Weights of a small transformer language model.
Architecture: LayerNorm before each block, no biases in attention or MLP, capped logits.
Training: a variant of Adam for these matrices, 419M tokens, 6804 steps.
Each number is 500 + 40 x the weight over its row's rms, rounded and kept within 0 to 999. Layers, rows and columns count from 0. Numbers have three digits each. The size before them is the row's rms in percent of the matrix's.

# k: layer 3 attention key, 448x448, rms 0.0228, rows 293-319, columns 224-335
# q: layer 3 attention query, 448x448, rms 0.0238, rows 294-319, columns 224-335
# v: layer 3 attention value, 448x448, rms 0.0222, rows 256-289, columns 224-335
# o: layer 3 attention output (transposed), 448x448, rms 0.0329, rows 256-288, columns 224-335
k293 095:434510473510463426476452486468496495482500481519561464437524526474471473547509528567494541475520540468429528475507505488470424488447492450481519482540502485501487429513431498449518507452493509497498544453478530462461517559553494501591534511496447453474499448381506499509543463516502537440501524483499547483508509534470525506451445615646
q294 098:476485605509432480451467519563509571486492469452534450575481512477561528506453478587477541482539479556533529492476416558477497557492559507572473506522487495488555500477498450438536456452544478599397550511469530524503545519446552517506473464513505515466523514556495536558535560490447456440556504542525591511362471501390482479498478501516
k294 104:473388539518459477502461455550530451476450467552500415482570500544439508491459567472586532501497548488458487464490500469444560510473498490523523463522516539490483466479576490508478459486516498493450502501432546469451456498515500470453508454528486442479490442456422453561561520475518579476514520504465443477517533516501461478430473545528
q295 103:493516410581493517553407494483551514498485534541468578510560460550443526573537486404461489524424520462504525560512475482489528482526491479449512525423528454533498604496456506441438479536506503552475435529592455543478509527474427527540465506453466525501472537511496495426454488473463546509514529483387449464572482532528467479574502478455
k295 101:442517413539510427391487482534453498534492523497512491511477529406518446551554500468466503494601533497499514567526546531527526496526487481495501460575525461440555503529501520444458553472458555477493483547435506494515491529589560485574497540529443501472514483439534483496476491418550424498441456496486555491455487501548530511559548456518
q296 099:531482523496483473508473426502512464480522438490515556469514489479503500536511510511543639520479554492545561470546498498510482495598459450555505467538486465461503420443538575574479528482438515644466526518507549445520480477407522490487503496520517473422440476504482484449493506509543497541480564544550504475435505493435455493499485559677
k296 096:488468596491515501486494471483557456477506485519497577473554468503535547404520505505510527525419540545404471484498519451556534554539511489567522550473447533498501515446616469512434489440526471529527455539536489501456510476533504557433430445520561533464475569537426540492516484428461527590461519500540515516454463468453534483516512528538
q297 099:499515567489490498557540480499474502473412498516503498515507476442481518425538550523442551564481476555478464499482533482529496521586472468524463499548551514447425521414477567571444516468447560452520482480509516489491494445497421424452468523490506568531450550540561479468491483504550472466518545467512475493530546423475545522453456460464
k297 102:582569528506472609612476543458522495470526504505461484564500484535499491526461463445427488478465441555528515514515505481564554521471502555532393533473474518513532502487544487534522486489561528460498533589526465515524529467444525496491460541541417569503466488577471558428468486476497532461555475513474500477527481456537484481529532467377
q298 112:487510511489479557551566518523497515487532539513518478492563481497475559435462470483541420496498444543475476502510527496489449532544538572522515483472416492455529519454517560479526468519500498502557426504455494410555508461504474475405556404472452501616497500547497514486448459505501471568455470502521472482535483530511551476500549499529
k298 100:524552430580496504529490494419476515458475567470532547460489480452443518529562428511449540531530473538521457533568475461455500479539467587441397522514491511575457536525522515510511477554460543524528552546508435515488500516490521494437549502549411558545446448524519460491488458540545501474478494484445410490520457503532486542559518436497
q299 101:452550459511520489528500482507478529454506494467506506503492486494443446535472539445447500534501497476461471514587530426522455502594492454447498548580530536526522565448509538549452537508431518483456560544530470532494512487500439503533432457446507490464455524457515511457463450493487521504471557496463507460527538539455560533532512507467
k299 102:383474607498532611498522496574508543561497507419506487519480526509546497466494531507513467554446558472430516500513524503486431526487494487574563475469421500504482444478563456508438474481475496528532498485453540469533488446466490516527458539551557594481482503471424460383479514420500484511489485526532540491435543512453509488576504521501
q300 087:510470522461575508451543507461474528523498472455539540476476457468486431492457505480536548446433547520498530486517480415541492431508496474468515499545489494487420472525498553408501449604463511462538517510506507469500543579491494524519526474485535504506462492503439564558452450434512542502441443469522558546540566512525496536419462494514
k300 094:590540581559551506478557483495436531518527524476469513476476448453524462448560484491522517482455454486461488522507500531570491513539518519514536506426489499503513531514604500512499478488530445497481488472493441474487490461489454505420442455448548517522511507577495510486471503499471524567447462538563441496503531568514477521548563487393
q301 094:550539510474450496499526556490515507533536499517498509468487497546478522434543496454511467519491483460547443442458512481482488599519469520504415533505527511468450577448486541551527517457460456519475466518524498451556557446480456449465491463452499575487420497514496535472476467566554522532464459482496514474509507545545538562463554517438
k301 098:534603446519481534492474528522515491488540540470531523490491487542501519502510499442506477505519473517509500541529514546507479477537484576412467507464516438558475521464517505504479477501531560501523484549485470469495515442441543493471496521493477477565464496601549506472459496433559568492452485526460443425510457511513510559545557457431
q302 083:453512470513493497467476386434529459547444496534550479475454549539473475537486528548470519484527548482456546472451485414483473460458474444472425511486460479577473506583463552515463497497425495479608502455484526507461504526555532478548493571521497493498429519497493525485458472467537485487450440521470548502512489512561467461495490455514
k302 092:508476566487493604492527519463498531550503499501481565523424535518530450512553513495526505511442469480563561478514522569522438466512512422541535471479438465569451487482514558536509545510495442499519437537511489512525471478462437568454429429543561533571549549510462548476470520527488534550537508509561513474484513526420500546539523505406
q303 093:556514490479476574499500529518580524515548460453505535512528498518536548483528441481501576486449477514558502480488450518541455533421534547547481443454562465487563467523411461494532465436504500522463507479517413540484498482491550485497545559502441435487520398496525466525575515518508483532518456543547553555445493490522497481439460476594
k303 098:407440502481493443522579504522542461506505472473545480490511534532473480535449534461550507479507583497507543499491570565434446495433478427537503503510540530467505502488460531465495488453484523472534455506486574517484502521523529502557471540511454443467576463403565453567519485511456536415509564511454596495462519421532505427454450560563
q304 102:514521519540490430482554537539492498525537503474513553475486474496504466461588467490511508544455512504479559573478572441549443510469483463604496518505470530544526454412487521440466535498492508521482448490458523482541527476511495389510484543546467465547494487548527435460530511528541513548473472483514484464509457417504529515514498546610
k304 102:539531472466563549465542517472469483496444519468472522541474416443507524494495414463496518478453447592503499477506448547567492480533510513489468568425495489508493586504485576495502486441532444516500554553544449546551464551478513550478487492493490536537474520588524556496455502524476471595480482509515485483442499456559529497571523432454
q305 102:521537480524505513558497506470495527523514505516485508500520523500498591454440457487536537529545516513542384429500473476480481581544489502544407595519524505538569473421511523586441445452467449493482436542453528399506496514480441493555477483563484511496502527537495483537514463546483544539483592489498512485469481467486526470460540501523
k305 097:536496461572456537523448482545515446471512466556514512464534503533449580536575499506448483481535501482528542531518443534468490446553500600511519512555531545591459540449498415508449450504500528558531512539522451515492481531468530479490517489511477530492495467512531430486527483423551513446514537500429514485524475543501440500497493441458
q306 101:468434443517506515533501464539514468532521449498505567448446488546482406525551513497518505465410438451470500496453578502497429513446479514529477521440472498467477480437473523480540535521501449463465412443498466537511518482491486442524487547452507502525448435497502542503478489516538505528479527485506429530460570495523481499473470526522
k306 102:491574495477468491453504553470460604569490557455497507536425494502495493518518428441540485537500475486540497556505522549570451472534494521473483540448518466464510560534459526549500566527489473504474444540530453549491481506529510506455511498486475504547473506571520534509459498523448500637457476514485494481497510551588487528551528444422
q307 095:475509611506506526477493518524462593504502506469479541510467486490508478498464505585446538479453498546423519476527490509521519483497522556568536475507511485474511447461503503488513457444517497579391495513519505488511455432483503499517510493504507486411471472545463513557577562513499485545547460575564494537440463490463491523446528566596
k307 098:499455522539464496472540421453520466427508504516559503485593476554432478472535536502583507520506524522457488457517437452476532528522547469499494511505510498481445535474499478467502439501483548450474418502529471469462540501466455481490511469545436419504483414542496493530569444496479513511485542461491367442526530484547480447471416524546
q308 113:489555530497537533572509499441538573544564508497528490517536482546510548504436495505523491487510452514497497466537494530473435509472562489510504564447539499514511555537509506481565429518591478509472550500561508520524495553516495509548480538496514463465597470472460504556501493546492539501518491504513500516526497496503540437462517449485
k308 112:619460494539530500566484507567472494510539521553472500497515502595475570564483534552502521483538490483480425537534506495473491513524513570484523510466468504528464483478545463459574485541491541486480420510502484442456498541527508450436516523485507478487492455531536425474510492476515470453483498439452425434529481568483483474495529503499
q309 105:526513529500489535424561494540534544519465491502402479458479515526507444472543519502535537513478489440505522529509546442472436512482509540579484439397508492464484499495513534473544643518487458401472504446569497489495499447548463526482444502497500434523572443525532472441459512456527475506463516524512452472477539422553604526476510455496
k309 101:472598394530551496539475513509464469458540519490450548528443462513508544482552469426499454458469464497531499509482503440505500473500547556492486498468495507485506527502459510477478519467439493502442438557561387466568468483521478495469485507468515528525506506579515477452520465475502486549446440509550462437489452485538493472498554480539
q310 097:478503548523520491498469510600524520496516464456466542476517546583542490491458539565534522492484499509473586494515520495483472509437594460534519476441496472531522510545565484507521492473535530494415490498560456492467515427542519464575490496566465431500534417452478446526543478471515523573503513581492536510490488479473538410507500495550
k310 100:395457464448500527464527526543502543511556505501488517466582458488560518443513554520583533438463524439446484525484554480465473524485496544557572471482456501463508519482506468508486557460500496410517435488507466484524473512571478555483497476452557465529437468528480502501504518446564505518452495469456460473510537465539511447506548473565
q311 095:469548511572518479480517486449499473493428539443532463518423561493426473514469490470487463520456471506568453562523527504552464508547454465484525521498486489453513494577569514550534475467390521550509526416494514502525478521553446527586468465501493431568413541472438607453477500488494509534536532463485533554516500448482564556493510509429
k311 094:408430600492531464527601490478557503526523497494504442525423492468492446444482525551475504532473470483505483491453498516478486460491445412583523464498451503510501519548496488520493510555510509506472577467441579537477425553475541498518453520509519537513506475467472539450543522456410505534528434549509490472461499480474512462489437566490
q312 095:468440480472487547464499438496497458525461491455511438468440479384516538553527575558461536500527436535499505433444608497485494516474432513514493414470483591523474446555485478420520513467592462483505475470440532565515470501535594522478516546533550542421592522533527515440552499491527468500522394454541442493492482540527393536495508474552
k312 096:575471568439516509500518491500536475477480489548470459515482497540517489566521439456492493490553478523494512534481455437493478457498502475425401468431536495482453534515518576518560510504500466453519480588526454519554537482462449546525549487562518506609511552538556536517453535588462499576461523516448610488523455538460522509525512489499
q313 100:471547488542509510430493478496473518542521498522438494514439512519459540470500459473481557464492514460513454467491522538426444563528521415503563601462483527582579590478527535514566435445511488473499556536578521480507551590510415531562436524551510514466483454521468534508498508496446507493476492484453525530466512515468561441556466445470
k313 102:366445504492541503487497525568540523552536478444506460517505511473516559529510513543528514534464503478433534489532489512460513511532526433504532505561436534468504460487435495529485524450536454515497489430471545425557473528519512535507486508538569448481515511441465469535521536460540478515529501548520545501467411500506520483589554495465
q314 097:484494518488500514440526510532499610534484537520522505496568439476530505478551535462501544497449464540509515461595414524518478433551513522526519518509511554512470505459530530476556523466522463513464468483507509436413568469478474637473470482443492437503513499510460517535547489522497462539504427495505499501487499530512473501486516432510
k314 093:549552422542435513463466486527485495444515500505508535492493445515511541483570419448468481465451423492472466505507534490545546474547539569497500459467491502537535494450471463519474500463506569524490500592581380435545466487490529476425497486456491496573487451598505475486518538486504467552452511449522440459490512457529480523530584499556
q315 104:516441542488504540460492483452474578469477391507474494562493458487506513483452473471466613546487446525434543505529541541546587480490480505511570569476526496538531585489549516525543424484561481556497538492552535488446419500442475503504507508538530443418554529528488501474536498500457456504531555521614454484502500514436446404544506442508
k315 106:503482442557507508522477505568493449524495469554503522565540519506512528524550466504503470498510451498421524495493503491538478560520523601511517433456469533497515474467468410448442418487470503523455431492536483432508487489501598484485517450556494514516526453634524462507495549447581472481503482495502495506523447470484492487570556497541
q316 105:487489490522472515428426509492551476434404512517514515522516482535511508453579504460432567478521501481522510476567456533520521493518523561517542479489537490578529484533595475537549499535555470487473458531496437522404500450451500533432515462515482412531584496507542405433535556427444496490498548524468495480449524474486492514570548477521
k316 101:499548362511445451510488496492570460440500487478546453496471561527459505510510467536495553497516592449424505486446492524455450513451517503501562497526481528446514458523441479522436453481493555461544470517535543475516535472571503501556505530529440511468506481493577473488503527483567460387545507476456552510488493513518485497480426542625
q317 085:499434494581619510524535496512454487480491449479469490485512489446496454417485494488513475547425520541476516516449545545512555466521475454491495517504508514542502549446472496490465463501569564512525449539447510509519519532449530423515532512483484537545480485484528511578499475493525464527503471504508502488456573519531455505439491512511
k317 092:647520606533513545455507491522465466570561489477487499523398466443464473487536457507566481488523435456568520472544509473549513529536534438521466540451514512435472531504515552493470529521563461547481484484482483499472480490466491478360550505513533479537540467577489505461546526484463515559439448480567486537506521561465508472523553427405
q318 090:532504537471467428452412498522497464491520445459454471541484522480503512468534439572508498429521447534556549489461494556514402553445517500513487497470527529565553513502520467511505573435504479503442543471524447493531476466460505507547505489515489495452582478494499504453532491483494451504495486489491540519503447482464482495476520526492
k318 100:444446462479485438487509524518520479511471466524530457495595526552497519514491522530558535484528558490471494452457513540510477436422510480510470460504493514451499518497436457508518490466490545457486494488459565501511461507525513509618520531466470486468528476390485442567523484461500509433489527540488556541488514495526470434446379538537
q319 106:517535378523533485474482462519500505495522507553469543506481509530483454564494472467539505509521505420528551463534573488479457502541460518451470498441513516559515537473461475476483591541464494456480513468555499522493505529524473504507507521499490500491460507470506490465394502437490440497473567510452492520475560511510540513495510509414
k319 108:373558512471483476511504452586560561544473521473551491537520562458532553481520495495463484504485519501543501537477521482483482458503470492535520396571430484415567524522435511533457550429523509479479510485532525549515483495620481508578467548516549554433549515460557514442393544413488484526516449525544582510445517492480475497538513488495
v256 092:519534490555449452484473497496549457529463500526506452484492481485577518492535567476461505479580515515518461490456433518488540560451512487443547478477566561411533514550501482489478540517495521445539516531471475510334488519581559530520495513468458477514509513479543440463485444504561488510504529561510467481527545452450460513502531467502
o256 085:500504398434485469402453513522518529478463515548517474459565485488510462524564502520528526451380533465499516467507606478519501481535505472403449463443482460525499523517511483522479552505566443488509486476577501542504482472480510546488467501503519510480470492516550457415483526551480487490478534395539438461510475542594501461511503545457
v257 095:527550529445546536558509559427523528465541494565528542472539537588459554530500515516492524452502476560478416503598461515483520478441511545501480435518525519538484472481552495490455434505446512467522500506509569520570450439541529492525468517500547481528531464532535499454504585473554474490500532568538484489499539417502441409415545411421
o257 090:474438363534579411472494410570526450542505540454481471451454481469567400447519519510562557496548540479531533568524514442473442492523502476511541471488479551481517564517483508458496561502477503494554497501532470427519489547550508472489582538477488453543481588499499501478444490546517512484507502478404500456488468515438613562512474519507
v258 097:481476491544473542501512577464539545515491496502483529537499452476537476460552480435586517503560472570475457604514474482438513540519485501412565536475473490538538514505458439474466477532511511506561528491495500485519521499496586511472471520498496492458499522495486515520469461514497532549473573509502512488484536460454521442578501446534
o258 094:490490426460509480468446465503506512421524479539493519469548527554453463508505466523526512499563563454552489507442528510451542444479454469484540453434505489517452504562430495481542536543488493555492454512525503476493525501402518550496503484508528543578482452491502492461491506491528423508467448486508490465524488467592495437489534469463
v259 096:531461537509518471487515520513573514467509493439476480476502524444517497573496516508498419547533476523594559447567564540443467512521428452467449464444472474505462459585431543483456573463519543545515472525544500468455490498457460517534492455497509530526485481504472433520465492553484509483490493508545547501564484523450471510594458526476
o259 093:465554514537449550532532530406428544563494496510455469533437472506426525500473497503458463537498405479491498408479479511518502512530545547488448587566574556539510490436554535481506518471444486465495542604459517566529483515511469456461525517484449456542476456524525540507482479517464514462568543522427473501505489548502508529473567482453
v260 090:447551476570518455520446506512510552512587518516554562468462491417564521530471501420465520536469539536566454544411490502522509548515466481515500514443460524486499448534476480430485500438494477500461508521449502508544450474514522484538463495450525513490476501530536490444516492588426495513459489438502488488430465547454569541510533524566
o260 080:569549533472445539457491609476486494533413429467468511532537482547476434465488550510514448478454451508537463468577460542508521503472534462448493570523436449496555535438554507489453459502577472506443429471524520499439516447517436507469486514522542570497506527480424487485464514455533523548533503537478464499507525531588412490472465562486
v261 083:508544468445519505442484522525480518480545548473492521499530518440482453530488475520505525523479456468486540467477501487485419435489447514540467562487539456619508472481509547479417584533506447511550570512543532461554509547429398585496484523497519499457463523548522551455552580569510480476557506400466555489428502519527505568528501515531
o261 078:490488618523511551586501504420474499536545425457512475554416523508519527442450510560461499508490410487520559485488417525483485534528487528565555539506484515523517416489515497514521537493417521508473494530400438426418510509552500568482495492544501492563524493528495510535517484428537546473484537607454537538480464522494533551508487473523
v262 089:472511494463480496498471468538509556565595505486524526468440530452504453547465530527411530527497433453463422472434432508486486464546503467473510479522506512562544482502546452586542514448466512506481508561540506520452529505536484536501432505544473526525523439541513370488516528565502570486450519482503482507439459522541557603486515509553
o262 084:445474543499512555537471543485541461476493421490493464532490488465546541441568456595450534433468550615465540482467556472495470505461480503468522515528459534484594462485495505533523542456503493408489469456470506479443495420488526564540474469544485509444519506505506495505539540449493540490498502561503511516481438520477511477490525548551
v263 096:489539500464534504487525558520532474490504432500492550551534540542459546470566477484496482475523420542471449487574485436563450546465539479504509542497496449596543507491555487481506487537502581580509485511545455519463550508392435578506501461559510566489535556493520552470461494445425462456510481486460498509556517534537453541502464511465
o263 094:502487577544475529569516476493475614561531507471520505543434477469513470489466537474446481512562508515493484506471490506469486449513490553540493495486550531497527457526452505502525521473489527468501598515474531545547525528510509528508540466446472455536455417513530537505527455525473436531508547542569476549445483512472517488527600421534
v264 098:531496507417471568514514498420528545486532482449472534524522492508515538513487493539472486514443504498466497552516460544548513458489434534546467492549512478527499441455486510433502564491466525445504475491502547519619479498483426478523492484522516528536492526496490560513441515542475486453503530423532495492479337553564500517553472483477
o264 093:480451541577548521574509482476488454555487462446511509509438534532488507474405518495505521553595460520536452528516444474487473511498554496579525514493524520542490489468522498495511472489429515541531533546452475456475512565548495480506595516521515482564515513499535538522542452498542496505573489596426524510500525479408591510522491460488
v265 086:505479504512484534460448534489554480561492526507512595565469529520453490473578439493530495498436521537537488461529579471518486528565528548476486516466501515483474521440516538535457522552519515434507504435492446486512547552447480505463464520473481507463406488537474526479489493448502523492539522536523500479453392536524551509496492495469
o265 081:472594617566447522547489453491500573478470517443496496529518508513504520534454529549448485526574471517534498528514452489493513538549472507529490539540514453508505454518534446489492482507462470583430495550409531460557506521512515511457538555524516492537489501498434457553468507468536464518511503537469555534466458473459456572437489496638
v266 087:484526509504482463501462442441479567519514494497473384494435532553416500495499485515491579434523451416543443455513391497500519574494495494509527525486490459496519592484537510479524479447568477509521478508482492496382547497508538527502523508556487510522506526517470463497486502558413563531475499490482499514482545580478433498556500470408
o266 084:492481470463450453425543506526570473452505542507461459460536509472502501523571495537518500499457595524400551484465533473413508435510506468478515461534567510507436534581410505501476501538542511496503539497526462551524501489404486499490499477417481487488520443509554503476518456477488446449479535495583454537548467498507507473518467504576
v267 091:543472482436498517545515532489550458429518433560511444507465534471563462478494473482482484471466511592510440526442475536506518481465451499476514454541519511499501522436514472464484460493537538494555512519522474519477427470490507535547443510460434501478586492500433514497521462464546519466557467482468525502561522539502395501438507445502
o267 096:485444395468550410456498470477495474525485530451506475500493494566490463494539523494548542499480543418470544497507532477449460506453492430511476544432477478508485482529458501502466559506499484496518535470551496523486527501537502521480555524467530458553448505543559568457455488516449509526446554497508446515509525521559527504519496547444
v268 104:562509484528509470479502478540537513514500509458518569420485497474535501440492493549446486536508510526465483520531421516505537511542485500467538516536495497489507495537521445529433560426460496440512524523510481476558424423490442512508508509505518506523443465445488465487535525489450490523528566570520500535499468427491407495516530498523
o268 106:473544530527579529563488528501520475479521415483485484497468575526562482468493463560497488492523510486535544478482505483482535508439434475517469497492462523544537457427548541506468547508468520515524436522471492457468524558517502490510518505578471552553462543568496502482546485477568529397523452529414539465485463504485565497495498495427
v269 088:479545513541473519514546474448550522492468468576449471561466493504575474483551481453494567424516487539522397485484537498504529562504479538445475411548458502433460512514499531497559435494466475482506534460512462520451540543533444514487509461497476514559487480530545549522509584455485466487499494491480540544462575498476499464472509485549
o269 078:541531463414490451427475513539467509521498540495532537436541548457483485480515509461541491518499509475527512568535535521443453446490531424510568499445414450463539540567472483560486501482579445500473522412529538507511460494501570568518445476560551489427488557533411471487432528545514490563417491493534471481464491507536579521441506491532
v270 090:486532519478494539490484529404483503503522495490461558487484459394410498533472490487535412486495477483578425460442534504485485442484483513531537496495407509582444484499486437455507514498457461498487499495479528436529457487467473508488544452507497576560477506519517474478498611565443468524536538460519555497513393483544501531487521471495
o270 086:481436414483545423562519537526467483492571456430469484469508518531551507449458507545464514541569503486448490488598418531462482523503520494523515544522538525549473446438539508480440414529458536488517534521536486498487505530492566433491547497516458491486526519504516508534513479504472605424554465531449506517533509532403557529489461453474
v271 096:519534492518503569538463543431485580444534516458496569528456463549400507506456439484457551438501569497505445462493352537463472409483488505477498457502408471520511488533487500523541487508427520530470498540498530476499448502414451480456470449533543561545508468504515462562549594544452514507537477479473535571459426457543520524428486462457
o271 099:512423503505577461520490508493524421510547437463512471471484521392576521466534461581529509563541532506451497510508505480458409507450524557476569468496471596492519565499491500509513480486496515415560478487526441493459503501466576475540561487490451503489525541512502438481502487495548562461508487555446539415493456492394570525504481496499
v272 086:472494468547489521438483465475462551485428480489477537397514515441452513433503467476495556488449493474550514467504536442540449531534487478557447490469535487543497519409532547535472566517452525533470479532418517524547536555463437540516524465546505470529492454506465509490503481552508512560547459496516505487448428481540556588478477484524
o272 090:528531593498470538564513490520495548476495519461489501521479534475501530528449498516465475577592478534471508497463474529493556520517480537542535545573498501481489424552477495484523398491483512535453530509454512431483460498472535508478506515525547538500521515490450479507553505464512495516544497538480522514490468507452490552469528463583
v273 084:529433514556529484509432512483482531502470501502491556518516519563507511486532524529523483540469485401550450513596415467556483529534505554599451492536468520508506512474463566485490576472482528411495535477495544477544535495528486559472518447449515544512478511476498513528495540457555514528502430488486488489487483508542595505535442486523
o273 078:478539630553480582590503503462469552497505499468498496548457487409514538484426489505464463527566442610479534460459513484480468508551514532479548525546541549515552459523532497474543491466482483484506513530411505507474504543443476481518477487513485483503474441531481522561546493520541472474554519548473517498461461465452535521472547501580
v274 095:536485502484478534555466556487518553446513410500500582520527473392558479500490488498510481424433511496461489506457512492586464493498502442529496498544448491581494479480432487464415499514434561507484576498489534450513446430492496480477476538457519512468567516462472530526501529497495497517468490436527448506506506538516427476469486496548
o274 094:488480493548583447512487523450473469515533494492485459517422553576441465487445443530532475527641484511579491501473465503466507485463467503506440493475516573512475526439504504442480502508477509513507464524440490473495553579506505489496555570545484507582499527524461536519518471453573472465598452573414565506522512441488529511469492483447
v275 089:518557447523492492439483458501521457525546495505453528484479478466502477414555441484483482484489499452438395491496516458551575459524477508536477526537542524514498517444523585553440521559479481498496552458484465505563550486503494455428509515498481568399485514516453513517500555551500578536542490447522525478469455536462483517504501522562
o275 082:492519550480484497540502526524504532467481498458528547551455563547448510496496509468460480516583431508534581555451437541466571517492408501597531513518425415503557410561479441518495454544410510580448515477412520462482530486546529582469538548566572460510515487484429471463485527459497487506526515550483536557451488490530480518487487489556
v276 093:469515491566517493417491409506519491555415474474563475500480538510569422442511446445505498542534455547472530492501469492502573500486484473491517503492572516438488482531544450512422457522560531598584540476534441514460541489545471496569486440489423543479475480493530502467540416536492550442548502519543562517491523499404461493458548459526
o276 089:482567460401445530472448509589505585442474521483485496460588558488483476531493523494541511473465494442516466546455540508525544494515418433488482466465480366485458512512484484588477504531533481581435504464467507446522459463475526582482459519554516500529460502480392499417523548486482439545464533456548510490495525507583468492482496473498
v277 092:501534436491519479471486511464554458545564488570452465443502482595360478509461516537454502467457447570430393481514447500520453528489542516507463501460495519603480484496486495566466488527364450569476427549487474478497413494455478503456456503516487515481493444530459532497500555519502566510495512436512489508499452533500522494511486470503
o277 092:523465581504502440530526499537519515523492506454493515525468462495530525457576551532478510539553482535536589516496462421378513508503396477512546498451455472466536504536456490503473498582503540519525548471467483508468605481518518562497599525482509458510508538534482442518472488488521476484471534542489532521489413527486472522496526479583
v278 092:502463471516484449449461461512544466508521493581537437543513464537457526561435448534419543495558509497510447463536495524455560496515543445468474503432409541465459504508501453524521511424497494517491527520527500500478537492497514551511534513555468478517558443536500463422521448461483506472502468522465468500478542472463474548441550492433
o278 089:493466505488507525475511479528546511544537517496500435497484437430630509448606511525482500468388537464435572489446530441451459465490470560472582456468546498516538512545462543501508582469504501445531517468540446512465500406474521534475482440413478485489495487540608482499498523553473484528406560474572481491514429512488531478533511517554
v279 092:545512483487407513495517485505472526515464521518467549463519482494421442480487495468479509472459454441502482559508516414511518520498463452471458566478519480509483526528486541539606526514410502572379417532479499482557515518447465478522490473523523550481432542476441554455469590512479514508482492490455509530470461539547503520463472530475
o279 092:492532603514476553593507511554506501477496520472481529501454513466533547526460499505462480516582477565486523543473425500499510537551477535573522511537441504455512453526510460536535389514436539485491528488427524435504488524501502536500473489508502503463572491487408483548509508483522510508525477517483552521449482469455512548520523450623
v280 095:483478539451419561589528450495489567445540543533462501564476519493530492488458429567588521542493421463536587456532453542550525545479529527411513570480466452541478507428462454491424521438578483441531522540466498496455504570487562532446455495462478477508487542571437457515455441510535524509465494477501528519451499506508499473512474515534
o280 088:501475503544611489477512586431539502473469457525496470530514524519489516526495458507491478553477545502442480507507502553522496464492536499539461438547496599533479554503527492444505584529495487516508527515509524610521504461406458470514517496456472539534486438468500546460542464442543460504520511512512533472503509509475488463488514489466
v281 092:515467523527553469506499499501505395523482503538494530496491546456561468497533458515580453488525549505551572520508514541562477638516524558493520462512561548469523459532520480425440484497494520470522514450498487450474461521593476520506491449480480482508490520485498532498547549542563502503488457486475508470576470410512468467494538483514
o281 092:486599389431424535465520506494486633548442542468473525491557457543509461530511555463540497519435464501543453427510502535506537438520492433481472599519495447482532482479517478580491434521484462548443525508478568519487444422522453516507431527529528537501500491488413493480432542542419449496551528473495445514515501466605444474498518493504
v282 095:467493506535485476500478515597518471496504507491483484481471473582522507481467524482438517469563523507489489518445642450433476501510451494488478440475503529537469481550474484517574523509517508452544486560475499513494511481534511476509502511432510459496510540459525518404533463476536469533541499521515547551489526445498537426425450436522
o282 087:514450426401457463446478474544503468501474549523531562444574509445491444490512474454527522465411535496552477511555480554536476502469545488439577520472486424479523547509471550486447466514562499554482481453565505486452455495558515522525457496537534526406517546510505475516443566507418567494489441413511441506561502557529485495546489575457
v283 092:471493536490515466484503570545523522521496492446532540459522508492472510513561524512451470444438529446527452505530502516514514509545465516521555608427485480531495548462523579527584519471475507550428495443463494482517513532460511524501459513507541513438517459531482481446483509507538526533510452470450491510468551615481519520461448503457
o283 091:554483570580530573543486497500542482455537501485513538531468480448497504499475473510469453505533452543448495527517479513518483522521521578542534506529518499484510490555475467450538443505442531466500491522454490512516549490453522533479512472446485500501526453456468481583547478503466491590457469497535523489450482438487501519490493507615
v284 089:488514535450535493469549487559533405516474467537499452501518490537529505561543528479482511486483476547508516514510546565515485540523547500480478445561489533446485526515523438533473495473467549459489497493482499503543443465612549519530534520500481511509447494469499525439474484516516508513581505490484501487461545439506539442506540517501
o284 080:474465464447513496457498517530479571547511571539516492433482474421544480526543540546496490512455595461520526435527488486486522484486489470503561495438545486496449455480499573455485532541544496460461478496530534439476498515533451484465442527439567515499519532467530526540497546440486519537459454445546512504547509516551456505535443555508
v285 092:481538440500435564523488479519470553464546567431503537502480484529515536521517469487503473515462503485466502498523451498499496463552474517549491485471532442580476477506493506540484514433413512433496544486545555559558499439476507463453469494520556486542438456488522438506568581504465500529530416466525443519430426491537535550470519477537
o285 095:492519607534518591552473520502521436466523454486500472509482544425522516502487461545507500522553470553507487518457448526543532551471461521502562458551480523496486526519494511485514429541481513553482421533422467398498501528492505476523522536559525518467531580463441452499542532451542528440547463547438597477512486440388491519496445516535
v286 091:478450513523402511448587464515508547447515434481515518504480506461424468490493436511473492520467476533494482478536498472538473475555496526535527519506492438528553541470492479478485529502427505515442573516514524465534523479469409517562518436519500567517515487531436597482478480504539525472467522478475450480445481514494512533558478506540
o286 086:567468587485583514578527561447503481511532472450509481507436549480486489490483453542488466560585469491455566533454476485505482501462479539561487532498506553528497433502474488503527537461447549448493524519435478464428511532476525531480559497492496449543486500568502465564563459469529476496519503571501542542478468517409571563484520449514
v287 089:475512467490488485491498496510449564486462508481516512513511528404524554508543501464509472490555554436576535562509502526513452499544418451491503459543469458480540563532484493466527562503493441530501536468491549479520471505470442519491533536482462458516508490512522496575499489531467538511512467541513520511505472528450478584525511549471
o287 087:591476466466539470492513598422462435541532445509485486476525496527480516465483440495523478468444480467514458426520463523535535475400506517501449560502517558524539490436514528544476464492520552447512469509536447550444494488505485479493481457516488537528548429532566489475555475503525539459500467481469453497540517502521506492550513518410
v288 090:492552493519457538517493542406556573547545539517478423522519506492489468428537459460485525539424459509479457547407514493486587477479548479495501526442465502517536566593520445505576467495491563510450474525481492511508458517521511531497500558582540490547488479496489542382511564573508473523448521555519525539451531467478557520427568431541
o288 082:493405464427519456533488502583554423448518520501493526507574445497556473504568508497514500460492562480439467575545451534500521487498484473496615445488425471518514507564485479490510409510506435451520485430577450489456505435407537544530471416438485529448557515490493432507531540486492496533447500463528453479535540522539451512554484518553
v289 091:500479510471596538534517483451471472450515439454470574543522559451479524477494531592534430454534517432552557543542530510491498476504502506546473512444439468590516516494509545525462510469545532563501464435508473471499576486447554447488490501525512440477518566457496476501527470490458511452522458487484463470439406511523551470508561493463